config.yaml
num_hidden_layers: 8
intermediate_size: 512
hidden_act: "swiglu"
norm: "rmsnorm"
norm_place: "pre"
norm_eps: 1e-06
qk_norm: false
attn_scale: 0.0884
parallel_block: false
init: "normal"
init_std_qkv: 0.0294
learning_rate: 0.000978
max_grad_norm: 0.5
doc_mask: true
train_tokens: 250900000
Each number is 128 + 32 x the weight over its row's rms, rounded and kept within 0 to 255. Layers, rows and columns count from 0. Numbers have three digits each. The size before them is the row's rms in percent of the matrix's.

# layer 5 MLP up, 512x256, rms 0.05, rows 429-437, columns 0-255
102:158045112108095131163115129146109118128124138161140154150075143120093074081141127091174125093123128099124174107142114122074144078147157164090101129141154163108139051120174124116094131156103168106144130101137159143096092139175113153089117092122154113121145172179116075161087113131167134072172130134178104104099080095126155165137086189095075129077111138134164167140139050178069159171118126098139114154120149110131191117156118113109124133103163113167135094152104142191133143113135145089158155170185105132156076127111117114143150195132173120079150138150132145140169104170146120085088143138188134124160158157133192118148157119195133103200166112119149135175083127205116174141146118085198044093155111171144173084175140141151064137089128080112135128076127079082112143117145188
100:211072129150138100164134161148135114120162128156126131102096103187124194123099164113095116144084115129185101160113130127125053139188137131125121148138122157151156141149091161130112146135108147097125133127118144110158172147199169100191152160197139111091114098144092162162068183146100134173136118075212160123145161147106132114186169163133155122130119146146092135126139096101174162113110121134121140152141161149124153125133098111136120117082180072100118107142179046166130150134164112105154141175128092150218147137099088165126144114144096177137168083156222154117062123153140107092140119115110112094169110147221070145129105122065145110135141143157140104107147154065148133072085129145127091123180175142170130147071167141144146153180133071149141068150126130095204150155127092
094:141096210097180135080102158147164125092118084135142119061138121112162106104148118138136133159141176150121105109088114097119061129104094110090093108139113105163122187086085159121138130135152106062081052104126160184118094156080148148161136125123093133148140106140149084086058072202126153103131138093083160147123118184124055073058072114104070152158132115130100123145117186152164157177141168159084149108175147129100158162151140102136128151112087138137113096128127071190064167117157086187129144104144119089140116121121107143095129141092160125121135104124160131142117161115141137133117126138102178140099116052143142107114125120109101180066124107051172142120111123086153123167123168136045171123125120067123143099135080153127076176086166160197152104145176165103076107125099105
108:143073148096158167108085199144158165170081151042106122127078149153188164145132127136111153090135130109143133127105124097139146142151115100074139151121088117089100154202136083109114126069091096075122185167127118129128123140132114178145150127094087096139117125108110154155107146116066101087117207156134159137065112162090112140166122080122083166112172069150137197079146130093198172116155118153114115131105143118132177126137109147199148146116135151195109149173135137070231107166140161120116071128108170132094105110081138143113138125119162126127142131120109121127126143066165074108172148110141161134045077125155085092118180169083138143112154112127174130142105115058178136107190119130085118130163157081157131137084129149085079161144164124150148123087102112166186084110129111
108:146145100167128175066133090171191120099106168114126117125157136070114164095094054122095130089111143177119102138139145047124137091180144138118111109164075154093080061121106122177142141175113094112086085095167096117127142112094148122128149142102131097115156146181098130111177121113189176128143119141148112106157160138137203179123124130169065094110095124143090065106122126089092128096101120210115112095097167184107173157183082118077128193186074143026092137124063172132128094121136127168121146138077071120158120146145136097154123123112114102130103109092132091146090101101152129127084122083090099118151112135083203170120118119130132102112074085077122071140130173103140121106144130091188141140132113132161101120160199140133112185134144131135149139121131130098179185152095118
102:098138170120112130076121091133116087153107109108107123126142163209100137120150119117118165091148119128122155149172107149167074106118138182140112122142155095123075131070140090134099109115169123153134107113123149159120112114099131089116127115148134140131166129060152162081106201119168091175095117165122083151117083150101120173135097114123147136172134099150143166155080128100151122141150093121150085184164106137106158092145129198161115088065125139202129104140073114137108127119131143137203135070076137051085106123120118188121075045123120056099201158127145140146143173097142162118100142137122125161121097054152105098164078192090093178137101146143157152147098109134098149129136093126120121146084157152116146146096144021173195101155209044125138135149103073138116103151089154
098:117096150090112108154136131177119116168130063192112159103156193104117182103177128089190118100091088160152113124125110103115122105084099088053141092174171123113126087130146143076152126178110118164140182135146126100098094058129078142116218108120097161175154089122085096109074140164117117094127124106151183107131041155129065104161141131143173086185130079105177124119165146107106106140182160075147121144168140102092143137135099145146140185113077162102130129118159144116115096171104105090137141145136084121110161105125105124122116100107164090177140167091149148210094188166184132162117047139127150067119065114086061142151157149139102136084151098139127121103119107148136083211181138149145102151152166121161101189113119138138133168125156126123158150174124096125157137136128112
102:152152152148132066183133190158178140148147168087108092148104111192077098128136082125097133111138123127133130128129076169119096092094168154137090129151167128069079129142180171124131165114093128136169161093140125148094138150146131156119164152087091188116121160147122150144151090132137119081144132103145110177136097062136139138107120119157110191134136125096189182149053090134125101163178116134116124127174092113152141125117172075146091124112173172108112103124093117106171193132141161120114127199160116176153095121184123109140156131118039103222157183149112142215152072153192110107111146147143094116149162110122109141142131127132070100096112038130106145153113107106160219145149073101119183126123136105109143102112080133117176139192145105131159134098127130112163050169130099
101:129086054129130112156179123102161153116120164132140137103135165148142139066118084056117163058130118178119132120056147070147095122101067125070132173076142157125101160097142149139102059152072117125142097131132115093092114055050146114143073142178104129186118150131167121153169122085143086151123115065127136091153116151084080086083146156083112102119108087086153115091107104146170132074140137170147146115104079165122103091140097164119113139128057098170133125115145142146170122098173178155032128142123106137160147112160139102149120115135152152128101153087145072132073123130125090144058128154151186133139126132140141152127157121184082158134187144105123141136092124149112125124167088182170160159146156130063126129174088144115078149080069107147162099150125176135117192127120066
# layer 5 MLP down (transposed), 512x256, rms 0.047, rows 429-437, columns 0-255
104:175084136116054072170152150117162075110122148146140066109129115111099103111104162154149172174141095141118122171186069114129097104129135135152101136086068104132134139154109101101172124150187163099121149031133123125119136165124072191102071146116136124141176136146122148137066194183110156123127175162121139122171099119135078137141158150173131110157159169074164136152141145124095155155028118139139092112174131151110073145123115084165125128146124149131129129102132084191093139084086147127145134161110146162109118097080098148105057126176152113096173086150143149173153111178108095176118187108135090103127133140167141106135117114236134132112120115111134128122095147137187125142156146152133098143054127121108076154160157035111120057177111110159118069104118158121180136118113161
101:097121184098148182097181142133170141147067162128070139119121178101142161106197101144161111072099144189124107076092143107166164121067121147084165110104117180121089126191123137153095133097133157111100139070118093157081134116121150113084077131111153136158160102117182105106156066123149134143095116139122100157145147098079155189049125141107132160089102159092151108125072141112058093086112152154110070058127112076149141159191136117136120103116134106093112052121126125173196105102106174148129119167162144108069094153054134124133092098125101106171108131130088105167168106086144115133120124140129142082100098094125159141156105165087079107090153066108159149169102140146128130111162136118100167113056180114143081117110123094117129102127106133120120184107143083101064093080195108
100:136112150116114161083164132068103194178152125091101162141165135103130147181127058184153128082117148153157163152029135132020182154108136119182070146098077097084130102146079102171115096125101101103128137129097156158148156159156160130097138135136131128149145147108147136114145131105188137125103108070156154188144109132221143122144146172133177143114141134107182136143108140141086086066147138118134149158163114106158110185124127162132125123122148118121141109147103114107135137162082138133124153135054075095117121112125188125159186130035109122181178137119105190132152127070103160099115172099105136128143119084157153068098106144105156123139127129136120151106114135104157100098160146124122131097158129126130171125062145255118099104175094117105147091107094163129122169114072147
110:160146129097112153165164089147145171143124129074142167133073081196143162191168162153187154099139052033132058137081163111107176122170159088138132191065145105087108094165128091075145124198108120109104185162150131084131126096142126145127146126096115136104125175116128154155125167105082155127151146173110113101149167133141140126120168110155108161149164064145128169104163085122154184115158059135146118123137198163129122133125117134161110154145134134111141129136111123118146098087128151117127091117093151098135098059135139165163147128122132055132147134193084138044093159132155141088114162095125095076155192121088177096156148113097129123151106116094152133167146104086074106108127107144138111102107081065108164134090069208105149138117157091132139145101144130157127076153112045
108:185180168122156164104078077226178127104130173077118130157134150125147120137094101131132110106147145112137158127124233054168097127109085070084145160114129100126127104114110126162137097129132083145136164116076115119129145135114106108143150149113136161045132163123138115157113077164181090133136150172180117118140102173097113122093106130180094134108072156141118122149129059090052092151172080148135104116072075133122138109162121082105110164153158121101099154134127143122104132102139147103129159136085107078161112096200141163141146117171113074107138127172118158145103102112136182160135137057101102146096094061122154097129131105134117117145059160082158119099085096118156128192145110124135134133084169146150127159139088221173140175104189144099079177116162076141142198117104113
103:071124165161103103116135097152141067158130135120071122140111127175082147199156190168139175102132158077113168121166089185192035135132100234123114050120165200111117160082098148113114136097150133125182114112125105159122081164177101100117136089173150138140125101093089127065148160108147091159172165092137125103165139113121135139112151099113123079111149097160111154129100138108102132123147157129142123178104125120100126084159129117123065128108185156126112123089123131174129165047138124158127114120149153125122161102067101168101100101117132090123143194088104126162134148094148119151080177135127141144122104056167169152164146129158086119139094123135079156139163149140114150138179060151140144074157104130132145094057131033115177090119160117115112118173089099174113124089124174
099:127128119091127112177094121165138133099138144152068154172140113185147147113168107101119117111198103111123109188220144120123075094135119039126109184158180101165152127182145145073166168155155138137137105152086102136196158060171176150158089139100133196166126112156114058107147111106173129098152121106117106107186107145175127124163154138169056183147161182070163130139131117147078159172174154165111163089147163081149090077127104164115128105140156093089129123160128119107163125157090120080094133093125108095107112156085116121131143108188129144112130121102063100142116108139178115152107137117115148108175174186130117117143135084141111159129080112136068133063112141076064128087091162115143095053167167099121158140084146079165149089197120141121102130149122130122139133158143115
104:090134124147086155119122186153100095127062120093166147138123077146174088157140111108078122125096134128111089131133092165178099149121178096156160119089091152137159191083166111122125188167086150076104109189135107132168147186124143125159172149190155167110157090115160155132066119148099067135148083085162121106074112134137165212077088112107116195111125125163121117105111103047133148156148099082131142147139101101151156163134142103077067099158129130135116185119181187161149157103153186120162098163134139022145191115118122148175094153138108064128074112156129100061116131154173150108122102170159165164145124151162094161123122148136127155144171145165160124152097069098136124140085144166123053150101144113092116154167142114127174116176126141142111146157090166103090104138137112
102:133135170167153136152089134151148142153114135110097074119127130117152096177143140122145138130124081045122107140035139103158126103139135150109129157137099092131134089131099083115087136060165139104108120117148085143097149171117130181180170114168095156072156136175077183148152134146126165126076089173169104124140139108131159135155154125117135107137158145171206130139104122122146109176157150110171131133130140144145137131145090099155159138092123139094140124118194122089162095107152110112092150129129135143142149097109145135132169172146148120137110070160109140135085102119056141132098123147123084084164160203164140098145142093060126155140175091136161168100136130136193118108159110165103114141103123113113092134157121255078107133115084114147131167134127144070142139214094127
# layer 5 MLP gate, 512x256, rms 0.0522, rows 430-437, columns 0-255
096:116157145110131141113120201160098108158138120171129135134188176112154131079132033155161141133142121162138138148138149115136179126130136157063168103074072122086056185104101111158121178127099103085099097169118163184062105130125133101139116103088113094122133156148134093130114095076163158145119127138109104104191146114084111146101143187139133150115092141122184167131190091119069186119139129146101118103157167116080180140124088151135161175165157131134098108156125131168164130135132149169090155132106124141173151170082153118203155082167136071083159153110136186122101151165137144118105168112127168081095172118144113066122133172144181114116137102133170096140157107149117060144103147128081089095085126073085113193153142124163167152128112118080177207156080065127124107077103085
101:134119158134122174141187168142133166125174125156100157173153152105125170149145062100144125123130106102119079123114167164138149103104117112141103111129187109090162148069116044125104119185131076180152112166112159133120117168122102144077124192140103117152158052143128176092093158118138110158116078108125074098151133088111195117203070139103110104144109067148140114037127140117143130164186108121155092059144116115106185132107145071156119113197146161154130095107085129160113075153090126124105124109086206112095066078125099124102106095118159116124146169160127082085090124131190120090106154173157134156106097116145145101133173133176108125089140188116131124135146097124091166137160134106085140192137121166192162073066127130136075168098180104108129120121088133132191097155140143
096:085079146202097147185127179141188110085127151136160091056113135150095108156113136100137097164141072144149129128095179139103163118130143126108146109141146150184088131098136147121227079161126100110210096131112113149155147144117152171127196149102097113099171157160141098138094150155127120100100126188129174102176179168157117086123083122134146120084116121148205116142098141208163145126130173097145133131117081101255169178096090129183133163150106126144057134067141141088049163111161082121143148123099167139169126118153124154092161134064112096097150103120114161161161158110135122155129113108119073164148125119120131103131138171154101183119141097143173111129073098137083138130126128153128126171107134111170156140102143177127124144105161100167125154160102113106116163088156101
103:112152208100066129119198074149161156105114158174138172194157094130119102152191146110141118110134083209184115164128162115098137143104159157122168170110177082129144136094121093110135075133101086204146157141108183094177148145154100156110123192118202138098113123115120143159122140122136166118096088131159156130181125125081099102110085156141143165120139105095194143112153104129203154157110175122130170136118146108175143150101156123104135103146156098091142144164186134143137115179035146152129160125154130110146111054106133132108158105084106098132101135130046125139115096100143192161168108129156077104102059141151143129139106148150100149112097143149156150122113163174097132158128135157083141122108109175104165207118068150208120064119154121099108109162161124119108172164140176
091:179133158113099127124157120121125204129147091122176127127154174111118143128141106111093101079125158161194123065085197142139157174155137106073135132140149073129135097089071109137111109152143120155139148144093188152162125097077133138141133135113159063162189129125187087126125137080168158115065093150137089089149117116104124091102070130148159144112098148140182142129111175141127138166074140091171124128169107146106171179133143125145151118133099102093110079207163137108056050152102131075133116124118109088128062114132082156143099131078091092129166143144187120097079138155191172112132128066136079130143109120078114076130109157057209192130082171111148139104084159129158140144110191142122136174089163200104108154149122113117134129133130121101162133146118085107145148139055088
098:163129113144075143122159149121056144144129120143122115142143173055111110126121155149139132127079102172179124131078133140074105139143149091113090103136118035096190097111121183118186095117171129131167167193115128103113091150129097169151150100085143041078135078099109165094154155116107093194158185165154141087166139151119108048112136085155133091121084166044169128082188149150134152174177106150109066186108156104129116120120112155119120130118151166102151071150137146109135112186147077113105174103156169156135160076108137117098104116103158126144145153084145154074178133113133077139208089173122152083145118120100091145153128117147145096124147163189112117138116172115170130180135169153111130140104155102102170108148127171163137177142166101092083120149103135137080194111147155
100:200100133177139117106141045107193162133157131124113121108136161100115096110049109088106153118082047173133120102113141078107174109192110167111110127150162140156117121065141117135163126134109105169221139205117178126105154103078132160144134132097112082120148166152183134146140119104124152026099142201097134108141141137154116080157133157150095078075110096111151134115159141120156124164189164146082113125124102111120094192131142137156147159144074101121103091170123114121126075162169123147140141144167115171161133119112127050105103086070107151180167157101124171178155166138088145143140075069124067145141095126077153100114091127141127106140114111119090146129120142163136127170147083122143191128136109115170130062040142151118089146098101147156159138155122062141105124112141146
096:108130180146118140064099143092157126111174120110082163139125178155095184194099122147100098179062076122154106128094143129123113190123137091146149117131122099042135074078140148142071108099141136113105190141179132126108170137163186214170140078152042070129147136113088155138189187149165149127099131126103073101122131131200156140126146061169139128183114151134169141119155121143186206147125129138198128111132171125136116155119130155178122124106120093120156131174158187094152089137151165102073151162182159106115128111111108168130096097115145134092114148106180125136108156169117142126080155109087127174173134080127115084101112110111146151134095092095128149098101144111169142123116106099126090127136162174120130162092154152103118119062162142123039142154083100129131114058167120